Weights of a small GPT-style language model, trained from scratch on English Wikipedia.
Architecture: RMSNorm before each block, rotary positions, no biases in attention or MLP, embeddings untied during training, normalized queries and keys, local attention windows, gated attention, a norm on each head, capped logits.
Training: a variant of Adam for these matrices, 964M tokens, 3676 steps.
Each number is 128 + 24 x the weight over its row's rms, rounded and kept within 0 to 255. Layers, rows and columns count from 0. Numbers have three digits each. The size before them is the row's rms in percent of the matrix's.

# up: layer 3 MLP up, 3584x896, rms 0.0277, rows 617-716, columns 64-127
# down: layer 3 MLP down (transposed), 3584x896, rms 0.0212, rows 617-716, columns 64-127
up617 106:137143157109173152094142120138136089112102141130150142131122096148164116117146137107127097119136117137118169110130020126124092147111124156132100081118128133120139130123114112114102168135113097
down617 113:135151171130122096187168110140149164134152117085117120111133127131130111108117121102126125114107114028101141108110092089133096095108139111155131089080135162120115100079123130154139142163119119
up618 110:117165100104109190140094125120110110118088140103107134141121089132133108145080102109146134152137161140112108108108126130135155094128120131141130113092119168086111126154149131167123114125096127
down618 110:107119083119129141157138146113127097115148132087159191123106081158125119149104139126165120113125097164161121143113119150148140122154163110128131119130122089114102134118159125156097139121131087
up619 095:188161119111157138109142068127118126111095125170130135138152097106129120101124136148172147107139138145141157145118151107118108133135128135150123146131132139160124066116113125120129154150162062
down619 100:124163134175118145127124089150148161146098134151110156116123096129091137096144135123113124069146145181146103118144134135119144127162112173123123164129120117100123131140150144112140155103121132
up620 092:130134132147136120092158150150126128085099158102135107099165123135142097140131108130137097091149102136140143150119134147032127138141154119117094078107141133122147153129151147157122151131172133
down620 090:116148104119053129089120117166117110152117142134102126121111150168110108121108124158137151150095138140129100121120127100115124184157109099146112082136107120110104124125125114133161128131165087
up621 099:154138109093119137131134118143112150094161122124088190096131149119157107108133114112164147144157156122096101068119139153087111163136132141142112125104123170104146116135145127142170117151136115
down621 092:093107093124132121104160117119119096135152123112113128125132064109134095106156161134097127138113135145106151119175104145155092158166144122109092166106107153152116100093167128133126143185159107
up622 106:114170177126124144143114126126149138110145169151100103104127134131133145109100087125114124110102113097101142086123119139145141160098139127116118111145123111095103084151123132072134144166142133
down622 100:081103116110144123113115134136149138116105132147121113124133127149131087107109110129158141114104097128128106116122130147141151083150152122146097160112122111155117108145149156095137147121104156
up623 104:121152102137133159116126169151149141118111119148134126147208149104143110144176107148158120118089163145106150133132165139143131131131124140185131114133130116126129136145069105091132133139146109
down623 106:090147132144122092159102163112137122112134125138130126085163126113116148102085173145134154134100093154121142110116152146146122188109141144110163106118147137110097137141131108136097123159139103
up624 092:127133154128131121120150147142055162096122133122137091113117127160182117141128116130159120147113135139138117147142140140112140099159165115124078110157151132119132138104091146155131133112157164
down624 093:139143120139110076131125135108082154115099160107174132089125163096118143135100129092130152165130112168133133190129131135110180099111135116131128111115148128136108150143115160143117139145115124
up625 098:137142136133099125150151107121123133114153105142096167115170193107137097155127102095112160117157137131113117117117159130114125117121124078112077112116137137113111099112115113121121093177112159
down625 088:110125089106120140138090122141171125130091118107094099112123106108146113116126125104184127108124129117153152126107099167140114142139179136215130115128147153182142138109117129129140130125078114
up626 095:139165108112097163092103111143126161097135121087122129114112122146097154092167103160103115147124125135149139139167124134152080156103160131141121136123121126115113135195137125074099094117125119
down626 087:191139112138140098156110087144125125139167184119143110127141136116132110113178126160126174150161123130156098129103099136121116087138120141109142127129144091071138128151147165145144140119099099
up627 105:134115134129112152115095127114120121125135182136101085191110151099114177125116117129174176134101151089126123119089141146096066135111158094104122108141129129147154098192111167153198114127132134
down627 107:125139101135151144133112129148099144122151119150145137176111162128097173102135149134118091121139137126152123165120138143203141088102115151153149136137125154160151139164080076131125139124117092
up628 105:106163120103136158144107135132141122101160125126169141135154146124106100116139116152134169118123123094148124125091095145100120128126123100098149110142150118108123130129120098149151128124120132
down628 102:151131144120135150162139093135111174183165100105112161128131180107172165122177146101125119116158095094139111196169147136124136153085121157124135111133134121103149124136154141088121142153164117
up629 095:081165092107101125142097128110117119072119124145154091164137163139139165141085148116075157090119153148095102147161108105134132136109136150130104084190134145162121144171105137103134130134126129
down629 089:111138170154121137133107132132126140193145154173104163126151123128090121132184092131160145118114138123151143143133106107100121157105092112149129130105105128112147162117122119106118176112108135
up630 084:135134109152132116137139110198117112097149121135134097143172119116128108124129135145148128110117135097077155149172146119162141118117152142117100128159136113113145102130130142095124106120104129
down630 080:087105090144160118155155120127128162127130147119100109127125132129113152127136157120131113137132172145144106136147109090125123112093137120144146131135186135114119124136151103106109089066082182
up631 106:140145159114161125138126139124119120131105129116114146143122104094105160131126101109107126134190112166125144103135119086153086205157110130104139146090117102115126158134173128111134116128138155
down631 104:121100117139164097101150112120117126140082139107143124154153098137169148104117130142115164133117153139119149136074120086121133096148111137163107168142144128131109108135128113087153073091128156
up632 102:157138127124143150133123106136153108136095135105105126135098077169135190121143102088151124155111159132127132141105105109121147164124157129108099138124116159078100121144130154127116145113130079
down632 094:128069137128194115109147169106122092164107130149116145155141154112127123141146147126141122121085123136111152164167104143126085128129116120125183114164117126127122136104139137115143144153101150
up633 096:112152105122116127149078153126140135128100124170126127150120134095151117135152135124134141091079198107075150159125132082133093184119143171141141127131077104133133109153133165118090140139103106
down633 098:141132147110167155136130121168124122141125101114105107156114134141120131122151104157101131153104114121169115143128106184135128127158140122177129132164153111046171111106128168139125183162107151
up634 101:132147109085122141141162152110110107108138105110115143144112102148117137161081122132142118129110098143116123090107134105126112107129108134135081159100155117113175119151087125128088088123171118
down634 108:114161113098142117138156115174126126105142093128106138153131111111105126105131119146118085118121108126151153147130114140149135147083130107125105126154144176126096144138080078155127122146089119
up635 106:092137180160105117151124131147096152139130183100113151183134111105147125125102105136159090160128113140104123099134115153106146137082142101123107137127130115103125144137122143079127097148147115
down635 091:091153144134088168125129143105116135151124118106117132152134128137108138108103134163175109130143072130131140147199141149117124126134172157120129140131140125130115119129107161128162087124081128
up636 104:118141125162100123115095159133151176090160129136117130108156126132131111129100101140109148156088134136122144126150133157161181136097113145148127100168139135143103159161147123123149168140132066
down636 100:131115115112126133100165112138130114110115124129132127132133153161106143115120134128120139129160104068116158115084126097150154101117133103143162129127105132137134137153148093124150120081102093
up637 092:186114127089132117103118123084088170137117100120086169104140116133209135146128134112123132133137159143105177132137150161055108112125163136172141148089062121142133103132110153094101128127132101
down637 096:151098095093141156133105124075100141134152108115112165128107131090090171114138124123118161154108114147153161086100105117129114130112158141141143134075146109113091130126114127130132139075119138
up638 094:138117109127154098130117111152116111125050146122113127118080107155091132125109111124139117127102121165104138124122101168112142124151084149137151135140175129117159115175145151147093133123120120
down638 076:114145056091094141096099126124094166129136147170090149130150177108121110159118114129189145140123169141113113162161119128099142123127149173093168140143150121125116141110159122111142110159091131
up639 102:103134132112144122156142123094154137134114129111119098133172126092116112131079136099121122147135130113113124080102100128150134129109101110141152110144142127130135134135133143136140130122073121
down639 104:143124121197099126109099129118140116124175156164137114133137156140138141135139148130108140099119132140130131104082133147141146146130131118129161127102144096114120138168116132096094082128096127
up640 098:106157124134128141149081139111119141150078123123087097162118101102111103160124131109124117120102165147123153120123146153159085126146160109106103158114099104106139095124109161166141121137099131
down640 095:116098112114130087130100167149119107176113130119163084179138201138099172157105102138110167100107141157104162136158155059097112100114150148173153144134153132110102102139123203161105067143110122
up641 088:169150108112106170155110107112119133104112134158130147078155133096109142122146124106155126118108117134121132120119127128155098113124131127108112115165142114123148129093134150102100093140122127
down641 075:144128109085137087127097163118103124137109169144142110103130165116141145134096069095107133158111136162192113138108140117105144095174115166153123101124129130134153149146102153138133138133110096
up642 102:147118148133099102131106100143138138137168159138109064116129126111105156090127081171126178116119129100122159108106095105123125102142127146106141153127122135142177142115100140175100138142160108
down642 114:153124097179118107144121156142101153123129176115126170096123106165135109109118162129121139142163119071126097159117090144165151085126114129153140148145121127087118109155090102144147155130087149
up643 097:132111166089136139095106136114138148107114125142144120144154117117128146116121096118108150184105147086122127139152148190100062163148109152139143114096134123131137128104093160104128102115132106
down643 108:121139111138142112151131124141124115165119134139105145140182196122108145141121173114178153134113097086083109166105103110122128139109129126121151120152139120064137093121160112148115092120115130
up644 096:138127125157154132094128088146103150129118158145132170077122128151127104110151136111097148114133127123097153171096176164143113102149112135148107152097164176142137127119145106104131132156160094
down644 088:081151151169113087119102102180091113103136079135142145167100148120140131110132118121090112109128140184153126111140134144128122138095133112175123113121121119147115154151171122149135118057120168
up645 088:139119142086149120130113113111121102096133131120090121119125133121113131114120128146139112084149121174122130131150116132133121154136135128153169120140125139109111141157098152089150116143097038
down645 092:165143161130120122155108143150120125163082109166115111114152085118138108147126108116148109100115164118151147093168111100100132143121097133151136149105145123100105146113118132189130099150130130
up646 092:147106174124114139089128129132150139134221121097149125124126123115135123114135130126127134145157147122152175136171118117114110143138156111138118124124128189177144131143087130162114180129123123
down646 090:142107127132141116104138086132133098169112111133142158136181092121113150132135160105155118127163095125129108117140114114130104100095105104146156159148139121105109109106113177109097101081147139
up647 103:088108115137099119142143102137124176115106186154134092133151095113130140101090132180132103147160133110085127166115144156087083120141123130118104125086143087140181104133108066092122102112141127
down647 103:097099095129148141153135126089144119114101150138111086137093145152107131123136097082134138118112145136120098104163143157102071121151163181146137105112113131124113130136103095157166115130154119
up648 092:120160135137137126141109140151162120118085182115101134126205137124144118104127134145149169137123145161092095176128089155152120113127138123126106150122161164165143121132055114074105159131114129
down648 088:103118088191182127137093107126174129147181089120149112151138139114125137124125109105074080130135088117108157159157167145108138179096115125187160117128119114154083164158136142109150140118062132
up649 110:085134145105108107120125149145106163117174105142152142146137114163117120159148130100096155193119108128119135102154133137080169141119158112145092135109129114117153120139109111113103134160151111
down649 109:167153126114146116104090142152109119127128140116146100109132126120082122135126087146125150144091115125139185124152101119108146137150133150138127122124159120146145148117127081176119132126102151
up650 105:151115106126127176105109117139063120104140127139125147135133150169129102140128141129141149117118155162131132125160126132119112147141166124127151141151119135113152121153148154128166107137099116
down650 106:101115111117123165139137103128114189089127099124128129156173121153126152134172103116153136146157115135121093100129093117134119126132154133132164119073152107138141154100120090100124093129096163
up651 097:117119112118087078132125154183104144130069142100128145137102123136136124108093137132094150141092162144111147135068098142089129142158212159144087164118074133116105162101101156168119084115126133
down651 095:102111066108152110142131169101142161123152137110120081109133145081138122133127128095131138113107118129084144141119146143115103128148128158151124163096151092141122134116149143137100127180107126
up652 105:110103149121107121087153077118121124115165143092110123117108116139138138157134145146118111127139128127102157152113109110148123131090169157135138083140108137091115170109142145145161178136088140
down652 108:129124184108138094080174129113136096130106136150171121137113146115103127179114166170131127075120139136144138101126139171111109129114117169139106061122148106175111087148155161143165110124086151
up653 098:106124173134112095124085133126140151102125123149062141118134139105104143142123136086153142118128122139150139117149118160089121160152098180127124152169167110130109161141108101143120105117182086
down653 095:109123131131146114166133130131072109147119142134145100136127136119110132153120130117160080139108129132153138119128118125186129170111136076092118111137100125137197139163121112125167108134142099
up654 109:139150090108156119118125118171112119101163123082128117108166105182116134121099122134108169144131110108108138136155146143106158183139141117078127119130124121106130147146098107081173127116117130
down654 103:139171122127148123178178144178123087138147144108113044129136160149103093148111160144158154127144149121149145121133134184154161149154142146115136120108124132143147097122127138148124108100170126
up655 110:119158134117117101114135143108108114112140149090165144117151074137157158105119103119153180169103145150139149129135107137119128137090119096117140143138099136124145114055103104117112137136152158
down655 105:118141142128112139127146151152080116148155152132086138112108105116155124119123163113185120147147110108144147129140129094154114138140157157151144147139114154147131110126077144068174151139123110
up656 104:136108143111115164131166144159116147091154141135106159130178134167152161164197131101112142168155121116103147151087151098105077132117147155117096097131169144092139129112141137155135104172111135
down656 104:094154117125111135145132144115132149146138174129142126155138103147112125099095112125101106149104126165120114115051136097043161137113131168152116144146144137163134093101135135109124128158191108
up657 101:139170122096143110152161114119109140118142125134106146106167148134123129115115135134141169146124163085113123113140140131113073115127125089099111168130082120124157109134154130174142119114141138
down657 102:126162137184144141135130148131123129145124078162122184104092137116128139101129125138148138149101135134123148142110119140108148135124113097147108100136112111129114153111142095149130124121145120
up658 092:116135129153123143164120129132126096101141110153090132096113102089141114122077114113102145152128137143115130133128121132125088125086130128141048149132114085099122109138108120123136129171143132
down658 096:105135116162168152132092103120137173146126116129107089108090152157142137110121115127103141102137081122096105134131112174107135178086099116138093120107156129125153110164164156151104121132139133
up659 103:146146104119140142099125086138092114079147152116100141111168161151149210133140100087102142136111183130115116127107115176133122152138169157136119122126120117151159122146073148157103091091136189
down659 102:171158122097136132098139153136138128117119087126112129130135113114127108111068152144145099122130102173139094119106119078086120150088144145151165129092082157077109130093174109132110134137115107
up660 091:106138096127149123122121164118147142121099196128160087155147107163133138130148133125102157112118148123129155144075123163144140139095109100140150117138126108181153133101145095125130100126124113
down660 089:124139100155140125137158145150138141151148127123108168119130088140110151162130116155100160103173148188143108165144111157174120101130109133155085124116159129102126112097138155075133093141122129
up661 107:093119104132116101113147141161107176090093120140140165120136069123140131108091112139106145135167117125149109123135138169147142113119142117146092154115127137145147138145105079107081174128131145
down661 106:125158110154120087132110110177110167138107102107187162111150153132115112136118187144112143170120127131121119114075112141096172131173153160124087116107087115164094136117144114152165149099139118
up662 100:085133147099121098123110135099120148099172147123147113104136110125154120096099108127121084133070133111141143176127199152157088131150108153160134145108110131114129150095098171145177130100127113
down662 103:124132170202074109085142110143119122153113120102144130127107175090101085077137131129113161170139132132089130144154144093117138148128126151158104158148100087114115133183084113111137119127202143
up663 100:108108132126161124099071149126144160117125104083142107132100126096135101167143121147113105147120119099124123154158136123087120142142132150150159098133143104151124132123120096154160130078086161
down663 095:152113133120087130117138085147160102154116112108123132101129147124122094138130114108210147119128118135140143146122158117106159102144149137151140093097133114137110122134110119133151097164121163
up664 097:111157113132091131133107151138097106102104123129105095119096110153125131149113105135150127150123147138104156146130126154155136170120145120153120091130092121147126077131133148175109140147146142
down664 095:115153118093103115141181086112157132146173119087114120111136131125087125111127117133124121153131133107154138146172113121163142125138141109089144109177079118172159142121122158144111097119112150
up665 099:142139111122171124119094120171087135116147129130087116101117163105116122151117119092177144161084136108104145134065146112160113153135137143131110112121107119108146133142156118112143175106123092
down665 099:099116137174142120136131117107117077124125107136128124111120105136106144123145129135098125132179180119138124072097159111138140203097114142128094116137126169163137135153178161147118152124117116
up666 099:108145167097161101118151139115150146140139124130148117094164120109135115151115077120062125142151151144126123100144132155104131146098116131165138097104096150116135128102164130142096128122134145
down666 090:120145094093106124096122130153139147093137156112109123176111138122144093128107172114135157131079107117145142128102145194148177116130169158151127097155114178142108098130112134086137152109149094
up667 107:136145148091105156163129106158095172127135135089119159138103138124146127188080157127120145134143159119109128120143124113090141154109130114104142078112123129114153094101123126106113125132162143
down667 103:079131124147127125123157150114089138105148111106162184127094112116146177159137060128093129136093145145124157187116091095133129126135136122142125143113163127164141105115124157095146123146116098
up668 097:139142117104105164118110134191132099124135131090096127144121138160171117111116116139109144136099155107078154131142157129104118140138152141129154096125085125108142119106099132154118123130157159
down668 105:093152144135142099150113092169128128108132123125071142107111142147131098133130138143135144119153100112096102068121137138106130136124095087142083128095165127099136131125148117113091089113130137
up669 096:122114159119103172127125112127108113125157129126145169111158150134165115120131118137087158137114120118112157150119118111142119118138142147101101120143128165135140083123112143116112188135099162
down669 109:129149138127142118147098122157171110152113144122101130124154145130108141199083125138137108145135127121124120155099089109116121113144119137179110148111145129135110146109117137154135115129126142
up670 100:178163108104141074139089122127126083112114201115124093124125104150143117122076114120131131142120160081118135131099156169140094141087142139156103111130137088109118122151141126113102066130116091
down670 109:157172146120112124137101128145145145131121137110120112137164100127131123159130154117145163108055146123135108123109135110112120117132134130150102130112131158060144108130124108145160055098139134
up671 107:108130111132085126115104186145085156148124164152124095125104131149125110139112132123174121130081155131112116097052116164095098117124143162092165097112096096114126109153120107135128178164101125
down671 111:106129159160134147123136084114136128096107123134131081090114155133093128119129138121165183143110151094148131153190127127091098124162151127177130121182180116155157158169109130151135113124132177
up672 098:137136094151135153072148107142100110085126130111169098087118121115172143154106132142110148156146169122101172077100135116154109116080125124155085122084096088098131128126136126133107191097106122
down672 099:137116127139143170083113152162170098170182118171115142121128134169149100143168137113128118132127084133172113147152142108118103097147153118163131115097116141150112121123109105151152137144143163
up673 100:114132127143130141119131139137128122090133149159072123107151092066128169187094126099068133137095099116114122118145140123099148142172129128071117138097122134169114097135130161160126117126138126
down673 110:149150092126154141150157130129159105123101158185132151160151155150132135106114103138103110064130132157147163171203088108161080137142108147120101160148078151124151095079159161188161128138126148
up674 091:135137113111159137127107129109145143109100137140090123162133114175119165146120125128121139154123131169120120125115087137124132120094117144151107110162132126140153102159109146139111116162135092
down674 086:128111126098159098103145126150107172128149124143112144125142099132155168156107122128131119143177129148132099125140118120108148134138106167123114118129163118122116066137182099079134150129143153
up675 104:126111132089075112095135113090102154101122114093103180098135106144161112140121126146088141141133121127126188111147166132161136160128142166150147103122140136146116151107112118160144136132119115
down675 097:141116094146137153137125121106081072162096145119138145089133116106108087065126124136167156118154118100132130143134107119110118125155125135112143147113172137138145115110156156144116158162063136
up676 101:111113126114095095141121124178153165143132118132129166133146117129155117162093117161137137146154156142145148107155073154102126161137132197182124120130096105163105105113109138109125142102119160
down676 097:167132123175116154042108114120144098133106138124107111146148137132117121122102159154139089158145058127082085132137127143163137092121166151162126204141156141128182145179131115118176112145150141
up677 108:107128176113114142095083136159109099081117128156170112170084106168122113087104131118146154140093137111134118109125167047096116130094095152181152071119139167126097106157138105135098106160129167
down677 107:186136135119133120122134106134167110164063159097124137139137110120144126117149132167124120119126081173135136142138147126117137133152109103113108102130160146112125131126131149135108122096139169
up678 098:197120155115135137125111144166139127118114148134129137138115118105135136128131082132153159115165135173081176177145126163141113115079133119170118132132158151141116141153135105110137148149167137
down678 087:118153106070151114148112171137106125128097130093148108145156132155121132098131135117109109133132110145165156145099155102131114133131095162127125107143148116149171134119161125175144140106134172
up679 108:099127162090102154128126147132171092103102166163143057149140126117098147143116126131124115129120145118102131124144130137147094135106147145155143110097151093162129070128143126103146115174149105
down679 114:114151157132135131135114115131150117120164143084116120132101123110083162135096147108161079125105121137133092139146121105112138111143144126115145130081192125119127118153097095129113162162136123
up680 094:115121123141134174138107146158157138117107112138141130094121100136110144115095126136096143122131137112118130101142140135108133136140144144153120152135156153148154092103134141143106128141143114
down680 098:127138171143158163157118150140130118133162140095069121135108100147146116108147111125143120123135137146150130124126122121162105102131091128142163148129110099132112147140126096120165098181128122
up681 106:118153178131128097145135128120108135119091145117130136161158124120139130105137110137161129127112138131107117068126091122170083164164108152149151144131108106103123092128167101087131103125098141
down681 112:111107139139131158147122136103117102110123141141109130123123121140107147130108109138141099093126110144144069111080143129147117142154160132167094128131121139136146090133123109078080147145132122
up682 097:154121156105092175144148128104185109092103118082094125084160138177153118125137133156134132163134145111111126150141096130140097113157138133138121132090148139138134079205108141109146132098102136
down682 110:144138123120122133114085113156130070103106112154149156131144092079122141150145115155102162078081123140134109156139124141137142101097161144123112130132142124120065118120152159091117131126106126
up683 101:101123150129116112138092150112136166113176105125104142129195100139091139110084125162136166089092106127087137129121134120142148149131124109115076133133145120114149119109099163110143108109153115
down683 104:181134115113111084091135117127118128145076107117126113164138137108162137140149108114119127109130108156117122129115138107157112143139112145136110184144068158148108138119157151137149113121176132
up684 105:150130153126100118116135112131132122119145156150156147143131120175137109135105110151109155164148133100107145058122105151091139162155132142131172151129150119128111120148087128131171156139130106
down684 111:155096111128113085107099126111148112109128113135135137077110136149124072123092139192106101170108165122147110130156115095125137099071120116113100125126157126098152096155105088130121152109121135
up685 108:100153125124117093100127134151140080097136155099128131134143117134125139136139105158102145131169153108118130158168122107126120112142137131082140089123119107161144149099082127141144160162133110
down685 110:118125167127145114168142157135186112144114118134169083135146132152084155126133118136110096138167129078088119150115166124146119122141128116099171101162117126102130116164104081079124113113104143
up686 101:130158170112160157125104155123132159098155117144142134078143109123158139118124090106095150165083149124142136151119129121094117152126134130140169116132136164098153123133085163130147177120071068
down686 094:133156137147079124134084144146109123158109088138142160135139171142157152152096162129140126120159082138110094100121131156156149111089110110134139075149102155134130171132106107120134114126144128
up687 101:145164130113123095144117112171109120129067170148094148165114148080190153097115123139111118162118119133105084114169090096122143125126131141147111138148092103112116106124129119106116175114098109
down687 099:133139136120132154166182143131096115083163143118122119172145117135107138120095112114117159139114089107168116132125134083139129135111115119150098142146135155132092157169122133121119102134149125
up688 102:162136139134137137138138096148080078130189143105119154088151132105176095142122160146151132164107141121120134137095100143194089141138161118107161150125101149102130121102091106093099118131119117
down688 101:136121142117128119140130120119114153128095102131141145139138116141117133140110135151148148180121125174125082121158140078102137108111123128134125150145167109155066132134083149134165116136188157
up689 104:161179141092121106131152078136127097085164111112157119130127120128098129118120106157119102139094128142078128135135100177127101183118112158141142096136111151098124103142103100141161187146117177
down689 112:162126095119112110084098123164101118119145106148136100141094142118090147170130146141130097117091110137121093127162091117150102140102136089099121198128121103127135148119168142126130126127096109
up690 092:142106141135143091131133133135158121138119133102168142111084093167102115115117119123138075131135125143141172118166104154104138133108116085158105125098107115106083130142114130161166168148166115
down690 096:133153143113085148090177113140122127133091095156124120108175138120159143085166132181141184114130136107109110175119086168152125135102139136121104094113138187144129125154123097090114123085184149
up691 106:106149128117113172121127111135146083111122106077040122114111104125142101129121101121116178132151160091104141120154104109113099098131139084118094143093118121122142121121107132142091144152166160
down691 105:160124159153137098154132135080130111162120136103136123127135130120151097164131137165106126112184132134164145107111133114109139120098150142123170098129108078130175150154169100113150148132149085
up692 094:095156131153137136124116107106105123124109160157037144143113136110126173106100137159131146090169137121107096098151140101134060149116168161123135140150107173136109069117121117169153135103112122
down692 105:137102134128135131136132165096128114152091102130133133118092135112094122140080166133160137150099164141098100092073099142119127164105096121146161097139130111163104141088098096090128115126098163
up693 108:152130113090153072114114068155080135147129102148122133133116107119158120138150096122143130129114104151082140121168119163094086121099125125144116146064120157130129135125125097122117131112085117
down693 113:188124143119123096127145151128111141153169155157217086138137096117136089155121125140128144161087132131133187099137147117160138112146097131126129161106075123156133132151132135146132113116105139
up694 108:112148101141106115142114141157103142078139133106099125102161113129116139126120133148097134131117125139106114102109136143115138096129159147072122107133102137149133070123116130128131154165130129
down694 117:131138157125113106149118120132077110151136118127111147127121174109130157116153160149132127081114115130141126102095125126163108116133142086117120090147146168112152140132142134139145107087075134
up695 097:137119097169128196112135135130106143140094147135135163127156123140114170175115096122100152164120174117104124124116128151107175109137085132084088060088112133120157121133101112081130107149171135
down695 094:125152114145095132126148109168152075128116130137150127117133121124203124115153095133116138132139149112134123146146186162151129112132126081100101171123094184128096093125151197131101177061164151
up696 094:081094146148137105137104141107141140124141128119131144110144130114153109154131116107111081137153132138118145126118130115124103145049092166143126133111129168124140118145122116117162130147176123
down696 091:127079122127130119167103122115134090118169103120074114136135114123156132138107120119132169148144136138118162103143130138158134118114131139169165151125108109138158121103145144148179108167141096
up697 096:137158139154142126082096159126137113119130147083133173092110120117108124126134130175166148185094137109112132108158111125126160137138114156149121111120117088124111153100120183158153151172144105
down697 093:126136156162174120122141167155139160168140157126126154117145091135145171146159123117121108124169123160104130154129114113148159125165123119182131106131143118135087107135104132131125147173142109
up698 100:113138128111153092139096146144114122115148136088136114144150115125129147155119127119067116141137172166135119118118113171112092154148157149111169142137127111176123133119097160098141130119120121
down698 086:131120137107122096105131092166137150111103125119168099136075147133107063068143140158137115172154127132085158107151148154117130193137081138207114132158154096156140115132128118171087119169172129
up699 094:103124169130139127121103138108116121058135198098145065139166117126133163121091130153166131108126131098138120114150124126140123137092116145157103129137093114112170128169134092148112084136123165
down699 095:159092132114110133130112136128120163129108103139157157099112151082129133143116129145148100140123147131125144112110100108120136123174173088125145139137125122103171179110162121139170116117155099
up700 091:147166169129117105063121089098128146113116166175131152175139118125139147138184116109112138110144135111101153090132110140098122162135131138122136104147103088170168151147133146111166118117122116
down700 104:136129114149084143079138164083129117101098127173111152127099113158144133093120174147089155131069148117138128137128120100098139119114141108111127179101109110145160190172107147139110154116100122
up701 098:099122143094073084141119107099142118103171157127108168097111126127136114149108100129163123112122106129119155132127143143090128126115144163150105148126101136089132114160157137188097145118094166
down701 105:112115133177119094104138095126177118099113140140136167138120122134115123111104129141105076114136105177127077131115103136117124159099119138126110150109113146130128137130138144152105140187140111
up702 089:132114084126142131104140142148075102136127117127139076115126100134154144081169108134133139113098134132099105174153086193137154134111151170121083151133082127088110116138122152091163086151125112
down702 099:143153134121127145106139162088124150128156141112079092110118142130142122096122156126133151137165101129110099121164105111132125130091152125085092093156105116103142185125142099124108114134124114
up703 098:143132130116104121140104105127137102106127147124158150157176132115167145144172138103092102136133138103110114132125128101118102129144115111102154100117110113123106135114120132115186174131129114
down703 094:140109110145144169172107091159170139167147119117099098109111132114130108135087110135157130163122128104089182133078131095159135155089158127124141134124138155143090108103173127146128165162137110
up704 099:088148117108113127125133152177109152073144170120112096125143121166156117149126121123173146157076186128116218194120103177150091144128170140095123160137139097133138119125110151109137113128116143
down704 092:071164117135129111127109137131067131096125147080150104112120102131149122160139089104104117115145132133128127149130141106098104107133159151114142156122112140115134127127144138112124156127128163
up705 108:144084143123135129087112169124146115134150105172112112111092144118112118137119130125121138107072161129094134138115134111107135185099127091118114091146125140121142095135097137138088191126092073
down705 110:115104158102163126123146121119120119152157145122134129140146075130109095131170161153116072099111146155144101105135143123096128110114136126136122145124140150143157147160096132114134120124123075
up706 092:144125120104103119125137109116129120121131151157102133135111149121164130131150111160161099122114128118104139119119155123126131147152126113123098125119132137140132094126119157131117116160128103
down706 103:122117085126141148122158135129122098143103162122163091124118149099074122092106162127110154148116138113097105082137149095110112144094143122115125120124143128106162146091152114123157112116132099
up707 099:106177111127102132124120060119134150092121150137126149093144108176138137170154087099160151165129140078136135132126121104132116124134114154095148145071130116145179167123143159137117107139111149
down707 109:149112140089105109077125109094119109146143117113164120132112111105102107185161139119131120140097143124151138154172126148110110110134128170154141122120114116171066125134131156103105152099152135
up708 103:121132121110126123131128108125151094117119150114095136152142120150124118109157141123151105103094132132122149097115134135150176124126136091073103084087093083110106102138148144098109126133129073
down708 104:094132123119122089155142109133138160154112168152140120124127121130110128134153167137146122124098102099129077133144123109110116107163146118094155136147105113148135125111137153122157101174175124
up709 103:150142123114143169084130118118100142125120148116142152129184113087180178141127136108160133110104135152106149152129120126125133121101139121157152131134111078133143082141086143133120125139124120
down709 107:132119125110133135170109096123120105147207096112096149119061133093123150171118113162129140152115112149139120079100132066170133130127151137135131119067141143138111104140095113145143125062113138
up710 102:164170108099102099164120109135135173102138137140173142125127125083117096126144122130110146129117082121126121096126149126087130120147106140156125152138110115117117134132156102102135117141122111
down710 104:111134107096127101152139143114134119148162166109103067080106098151116143136156105148099105123128082176138088139134122096114150119101119164125103150145123133128128174105120105140158139157114087
up711 096:126135149129113107098164116140075086096149138124104096105097140121092118099136153140116137118132120147123116144137107145093110132143126136174152143079128128084101173127098163108143155131144149
down711 091:104140098118123151162141130119137138144120118155120111155110118139146162119149142163090153133118144109144091140091113136107110098110101117112099093131129103159141133110144138116121117112146135
up712 110:108158157133122087120113116119116099146121131118139124119095152185123157111157107129123140167119143131121120133127126100119099123101088134123104150114146132125129129184126136091086159129152152
down712 114:109124108157147082075140144179128106129121120089099156124192128113121118086121132141090136079144130122145193115147114104127134121124164118122164126137115117127102106186125120094144102078153076
up713 098:113132147132100119111118143152155120153118127154133126140105120185135155135109143112095098104109144086146157127108137144115134143126088157083109106154139134105132145149155138172097144157144108
down713 092:137129130139108133127105180107128139137158109146123120125165122138112134141110158148120155132158135150116118107151074069163139132125121099189178144141149134079123143116117109102150141101097168
up714 097:146068127125164114127140159145129151122119157128123113170109131088116109118142115166113129150146116141131156135153104129114076162121104115119130132118114169106143153158131135161135112136133116
down714 090:098140106089125103143131107137127083102137111128158158136122129151120162131110136103115127106118099114198119115109167149176180138124127130113119152124113124116126127124130120141101160113180101
up715 091:153157134133079169130103110095120101102145183156122111154102139154093135145142141168095158140113129145129099146151095127116165105137092151122143115138114135128101084189120116152115164110105124
down715 095:073137136148103125135115126137128159178100118074047105141145179132090178137122139125111123138127121138142139143194132132113091152106110113071140123114149104118124133106162106076092150122170104
up716 086:119127131126157134114168180142138168141097164163106130102126140145092124137115132177113117126108151129137159146130149109110120170109134135100106089089133121139121132159129104171148123130122150
down716 072:108107134115154115141120109149089126195123104084170145134126138136117127119130097106173076095139130145150100113096095125127153122129126104140145112091121142130155091099149139102135154120135151